Part of a small language model's weights: 3 heads of 64.
Each number is 50 + 10 x the weight over its row's rms, rounded and kept within 0 to 99. Layers, rows and columns count from 0. The size before them is the row's rms in percent of the matrix's.

# down: layer 3 MLP down (transposed), 1920x384, rms 0.181, rows 796-827, columns 96-143
# up: layer 3 MLP up, 1920x384, rms 0.178, rows 797-828, columns 96-143
down796 117:67 41 39 31 61 51 44 49 40 45 60 36 47 62 55 45 52 64 51 45 36 45 30 57 46 62 60 44 33 65 54 56 44 52 51 50 59 47 54 45 39 35 56 44 48 58 39 44
up797 104:31 55 53 48 41 46 60 55 52 40 59 54 42 58 45 48 36 51 61 40 64 49 59 65 54 66 53 41 47 61 44 26 42 59 60 45 49 37 38 58 49 37 38 42 75 58 59 49
down797 093:41 53 57 48 60 42 60 64 38 52 51 63 56 65 39 58 27 42 42 57 51 38 47 46 55 52 62 75 45 55 77 41 59 45 50 61 44 52 72 38 51 32 45 39 47 57 49 50
up798 106:24 37 34 54 58 53 49 61 54 52 31 37 32 51 32 58 48 59 66 43 41 57 44 61 51 39 46 50 56 42 58 36 44 58 67 45 48 50 60 39 45 58 48 45 33 44 61 29
down798 096:18 34 34 40 45 52 34 45 46 40 41 50 34 51 45 47 52 45 46 60 56 56 54 46 59 41 33 52 34 45 63 44 61 56 60 40 51 53 52 57 61 59 28 42 60 34 40 59
up799 107:50 49 53 58 55 50 58 66 71 49 59 36 58 57 60 19 34 51 42 52 58 72 59 54 52 60 49 37 36 50 40 51 50 28 47 58 57 46 56 56 38 46 48 47 41 29 51 37
down799 104:46 60 63 43 34 59 52 50 58 50 47 44 46 59 52 58 54 41 48 65 36 43 43 56 56 58 37 50 54 72 42 57 61 59 66 66 51 52 48 51 53 39 61 36 51 34 50 54
up800 105:59 63 58 53 37 58 61 37 43 38 48 47 50 51 50 47 48 65 41 73 45 59 54 49 53 67 38 49 28 47 45 38 37 49 55 53 56 39 49 46 42 51 58 53 48 44 54 37
down800 101:52 47 61 58 45 66 55 69 29 39 64 60 59 60 60 62 58 42 33 52 50 49 66 44 38 42 48 39 59 45 36 49 48 36 50 64 43 52 49 58 56 37 63 49 35 62 43 36
up801 087:45 41 45 70 65 57 52 48 48 48 59 46 47 30 46 47 46 54 48 53 39 47 48 53 42 51 46 35 59 64 62 41 61 60 48 43 56 44 67 47 58 59 40 54 62 64 56 38
down801 092:49 57 43 49 44 56 62 43 42 47 31 60 51 51 59 30 66 45 56 60 49 45 38 58 37 56 50 55 40 53 53 60 56 63 59 53 48 55 58 61 40 52 37 56 49 51 52 65
up802 095:33 57 45 49 49 52 52 37 47 54 43 26 53 57 50 35 47 53 43 50 55 39 46 45 47 40 47 61 67 38 33 38 42 36 47 53 54 41 53 65 49 42 50 44 43 64 48 57
down802 101:44 55 30 43 45 40 52 40 44 53 47 33 41 50 68 55 53 51 51 44 48 48 53 68 39 55 50 52 83 55 48 55 39 41 44 38 42 61 59 66 55 48 56 56 56 60 56 43
up803 109:52 58 28 51 49 54 56 48 44 49 41 54 57 34 42 52 65 43 49 32 47 60 72 59 52 53 40 47 57 47 56 59 48 47 52 59 39 53 63 44 49 25 50 54 61 39 50 62
down803 106:81 41 64 70 50 55 52 48 51 49 45 53 48 51 52 30 76 54 60 48 41 41 51 33 49 50 44 38 44 44 58 46 52 45 53 49 44 63 48 73 46 50 50 49 53 41 61 49
up804 127:59 29 58 51 43 67 47 51 52 50 43 49 48 49 41 52 48 49 54 48 46 39 46 56 49 47 32 55 37 54 40 70 44 47 58 52 53 40 47 43 64 54 55 53 61 44 61 48
down804 111:51 40 51 52 32 59 51 63 48 51 54 46 43 37 60 40 45 47 55 67 38 48 59 26 51 46 34 63 45 51 58 65 56 57 58 39 41 59 51 51 50 49 45 52 64 55 32 46
up805 109:57 53 51 36 45 52 50 50 54 47 36 37 66 37 41 43 59 42 48 64 37 57 51 47 54 41 50 48 39 45 58 61 41 38 49 53 38 76 33 51 57 52 34 63 65 48 49 58
down805 108:56 55 57 41 51 43 52 51 45 53 48 51 61 54 55 48 31 55 44 46 46 59 38 75 40 51 55 58 41 69 64 58 44 43 53 40 65 60 73 54 50 59 43 40 54 45 50 54
up806 092:41 62 38 56 32 56 63 49 50 41 29 51 58 60 48 58 66 44 48 53 60 42 46 27 36 46 59 67 42 45 60 44 56 24 48 55 45 58 61 50 55 39 51 57 55 39 53 55
down806 097:35 40 55 62 24 47 47 58 37 64 40 52 44 48 39 34 51 50 48 55 46 20 54 66 36 30 39 47 33 38 45 55 70 51 44 43 59 54 38 58 59 38 58 38 34 56 61 45
up807 098:44 36 31 43 39 49 65 54 38 52 42 36 58 48 54 55 51 52 26 40 49 57 53 65 58 67 53 42 37 65 74 56 48 48 49 27 53 55 50 35 48 58 51 46 58 49 42 60
down807 103:49 48 50 48 61 47 66 55 48 48 34 48 55 66 42 66 56 43 48 45 52 57 59 56 49 53 30 57 68 58 61 46 26 54 42 33 35 57 57 59 55 52 52 62 45 36 36 65
up808 104:56 53 54 34 26 55 54 45 47 51 53 65 51 46 46 59 45 47 51 66 54 50 50 44 43 61 54 43 68 43 67 31 48 57 37 46 46 49 36 43 44 55 50 21 30 44 43 30
down808 102:54 59 63 51 61 46 38 49 57 33 39 53 61 45 45 64 65 54 27 61 43 50 60 34 45 50 41 50 63 78 53 55 55 37 37 43 51 41 46 32 52 44 62 36 49 40 41 25
up809 111:32 28 73 54 65 38 46 47 52 46 60 49 46 56 47 49 44 42 58 33 65 49 60 67 54 42 46 50 52 59 48 50 47 49 48 53 48 61 41 44 60 64 38 30 47 62 54 49
down809 094:38 55 40 55 58 35 64 52 57 54 39 62 48 52 47 28 68 39 40 66 55 46 57 72 60 48 53 42 41 53 44 56 53 69 56 46 47 55 55 51 49 33 65 66 44 43 48 56
up810 102:44 43 58 54 49 47 34 38 73 37 57 45 59 62 41 66 48 41 58 37 54 53 41 40 48 52 46 49 59 54 31 44 58 47 43 53 39 50 53 46 52 40 45 67 68 57 49 45
down810 096:23 47 52 56 40 44 62 54 39 52 52 46 45 37 38 53 42 49 46 54 74 59 61 61 53 45 50 43 23 44 47 55 78 46 64 50 55 34 62 64 72 35 66 62 55 52 41 62
up811 092:82 69 45 53 43 52 34 58 46 56 37 42 63 55 55 61 51 54 65 37 56 68 32 51 60 42 49 58 36 44 58 40 42 58 56 48 50 52 61 41 59 56 43 44 51 64 38 67
down811 085:53 40 58 64 52 62 69 64 35 44 67 42 44 62 64 30 50 43 28 44 66 38 61 64 20 61 61 49 44 53 53 51 65 60 43 62 49 58 54 66 29 49 52 44 55 49 51 58
up812 100:59 62 49 50 48 40 46 36 46 42 37 39 50 48 50 41 42 37 54 54 54 46 65 46 38 39 67 55 54 45 74 53 47 59 40 58 37 59 39 49 42 52 64 53 57 42 41 35
down812 104:62 61 53 55 42 39 55 42 56 58 50 58 39 63 59 53 44 46 50 53 65 48 67 31 72 49 46 39 52 63 43 66 48 38 66 49 62 53 59 38 58 61 25 44 41 57 46 34
up813 098:45 47 43 56 43 53 68 51 50 63 47 50 45 58 38 43 59 47 41 50 55 58 51 52 46 48 52 51 30 63 51 54 57 28 57 52 29 63 44 44 41 41 55 38 21 49 60 65
down813 098:38 53 50 44 52 46 69 57 49 47 58 78 47 38 32 39 66 55 75 52 45 40 66 26 55 32 37 54 76 50 60 58 51 50 34 50 56 56 46 41 47 48 57 45 38 52 51 64
up814 104:67 32 34 43 42 38 29 45 37 46 46 34 67 53 49 41 58 37 59 67 35 60 54 45 48 52 57 48 56 51 55 60 62 34 55 34 59 53 44 49 62 33 57 59 69 42 41 37
down814 098:67 63 59 56 63 38 45 57 49 40 33 68 51 41 22 50 29 51 49 49 48 44 31 40 36 50 42 40 48 57 52 58 58 68 47 26 50 40 41 46 53 33 53 46 31 44 45 49
up815 100:34 40 57 74 50 52 57 63 52 55 54 65 51 54 56 53 42 59 53 40 54 33 41 38 51 57 57 59 52 73 59 60 45 66 48 46 44 54 49 66 80 39 56 51 58 45 41 56
down815 097:57 55 34 51 53 57 53 40 56 53 46 50 48 42 62 43 40 45 29 64 48 53 49 37 46 42 44 58 54 55 48 56 52 53 46 59 48 50 63 41 51 57 71 39 63 72 31 47
up816 095:49 59 43 45 37 42 50 46 49 48 48 47 21 64 41 64 61 37 42 56 40 46 56 56 42 59 50 34 56 59 50 56 53 33 45 50 62 38 47 46 48 47 48 42 49 54 41 57
down816 102:41 57 48 65 58 50 59 55 28 62 63 61 32 57 46 55 55 47 33 44 53 53 53 54 45 63 61 61 48 31 49 62 63 59 64 62 62 42 36 63 50 65 59 62 54 45 50 54
up817 100:45 57 34 61 64 46 60 39 46 54 53 52 40 27 54 48 54 53 45 48 50 69 50 45 41 48 53 50 69 39 36 61 61 44 44 45 55 64 39 64 35 59 19 61 56 66 35 52
down817 106:52 56 61 59 43 59 60 56 53 57 39 39 52 47 48 55 41 44 28 53 42 45 52 39 37 45 56 57 47 47 28 35 61 41 38 39 61 66 39 41 63 56 40 31 62 42 66 64
up818 096:37 39 57 69 34 53 63 36 46 53 40 47 50 44 56 50 40 62 69 53 54 42 66 43 52 46 38 37 70 40 44 65 48 42 33 54 39 48 55 45 69 53 52 48 50 41 46 46
down818 098:73 28 53 53 55 46 54 62 49 35 52 36 32 55 45 64 39 43 60 46 57 58 63 53 37 42 46 43 38 51 35 49 57 57 52 50 52 63 35 60 60 55 53 38 44 45 40 56
up819 101:36 50 38 58 39 45 72 40 39 40 51 51 44 31 42 53 59 42 49 56 54 46 53 59 38 57 46 53 45 41 62 46 55 51 70 48 47 58 61 49 48 70 50 45 41 45 45 38
down819 106:60 64 41 38 47 50 68 64 62 47 58 54 31 44 63 78 44 57 59 56 64 58 55 63 33 41 42 59 56 72 53 46 54 42 60 44 54 35 49 48 41 59 47 48 37 51 51 56
up820 098:33 57 47 56 60 56 57 33 51 52 49 44 54 52 51 44 38 71 60 62 47 50 52 71 44 46 57 56 44 65 58 53 54 39 60 52 42 51 52 48 53 57 34 32 49 58 64 36
down820 097:54 61 50 46 73 36 56 50 48 32 44 54 49 45 44 34 47 48 53 53 59 39 57 39 57 42 40 51 37 43 37 49 49 54 57 44 59 29 38 46 50 36 42 44 57 54 47 49
up821 089:49 62 55 53 52 50 61 54 38 38 51 42 39 27 39 38 61 66 38 38 72 46 80 50 53 56 38 59 47 51 60 43 36 46 62 60 50 57 53 58 45 58 47 47 67 58 46 44
down821 089:44 25 64 72 34 48 32 61 60 52 55 40 24 45 56 53 54 55 62 78 43 45 71 10 39 49 53 67 48 41 54 50 48 43 63 56 73 54 62 53 68 54 27 33 50 51 49 58
up822 097:52 38 53 60 41 60 52 33 68 71 48 53 47 51 62 57 50 39 44 61 57 56 40 59 43 56 42 51 49 37 58 45 62 58 63 56 68 42 37 40 62 34 54 43 52 59 62 65
down822 101:55 53 40 40 28 51 58 46 60 49 43 42 54 37 46 42 48 35 58 65 48 44 53 53 38 43 47 35 74 57 33 52 50 58 47 30 53 48 66 36 55 35 33 57 47 59 43 65
up823 101:51 51 55 59 49 45 39 26 56 36 52 52 46 46 60 53 65 58 52 44 49 60 43 46 68 66 60 53 61 52 42 40 47 50 34 46 42 42 52 43 51 39 40 42 52 46 57 48
down823 101:40 41 50 53 50 44 41 54 46 48 42 53 55 60 50 36 52 55 53 52 42 54 50 57 49 40 44 49 39 57 65 38 46 46 38 51 47 29 60 39 43 50 37 40 56 40 42 39
up824 104:55 46 42 45 44 49 60 54 42 28 50 48 53 49 48 40 52 35 44 50 56 65 65 48 58 62 38 60 49 41 37 47 51 60 44 54 29 42 44 57 64 50 72 57 59 47 36 46
down824 107:59 46 56 44 38 50 56 37 43 50 46 43 39 64 73 53 57 40 35 78 38 49 50 45 50 59 64 52 41 47 53 57 54 64 61 56 37 41 41 52 39 26 41 63 51 48 52 62
up825 107:65 45 55 39 54 54 36 58 54 46 47 53 39 47 51 59 54 58 45 63 52 60 63 53 58 21 59 50 54 60 41 53 33 47 38 46 49 49 46 56 62 70 44 53 54 53 40 49
down825 099:48 74 37 58 70 56 55 71 40 49 57 41 48 64 53 55 35 48 54 66 47 42 45 59 54 34 40 35 45 50 58 44 51 43 48 41 42 54 37 50 48 64 59 41 59 39 45 52
up826 105:52 47 51 49 51 50 48 69 66 51 50 44 28 41 28 57 32 44 39 42 61 41 47 47 48 47 45 45 36 40 41 47 51 40 52 41 62 55 52 46 42 63 40 56 54 59 40 34
down826 109:42 54 54 51 63 49 51 38 53 43 50 49 45 50 44 41 52 57 45 64 47 52 52 48 52 65 50 33 63 51 56 49 45 52 58 45 61 59 55 63 54 43 38 47 55 55 55 62
up827 092:56 55 53 59 62 47 49 56 59 50 49 33 47 37 41 51 58 51 65 47 43 36 55 43 51 50 55 51 65 57 71 66 56 51 46 43 48 36 58 43 43 40 61 46 51 46 44 46
down827 094:37 57 37 36 40 49 36 62 34 62 61 55 52 60 43 47 47 40 41 71 54 64 46 58 47 60 46 45 47 47 57 44 53 54 50 43 59 66 41 51 46 35 44 49 51 52 55 58
up828 099:45 47 33 42 44 54 68 58 55 54 51 46 47 54 32 54 47 59 42 49 45 47 50 41 33 64 68 51 45 46 40 62 49 54 45 60 56 61 36 37 55 49 62 44 44 36 56 71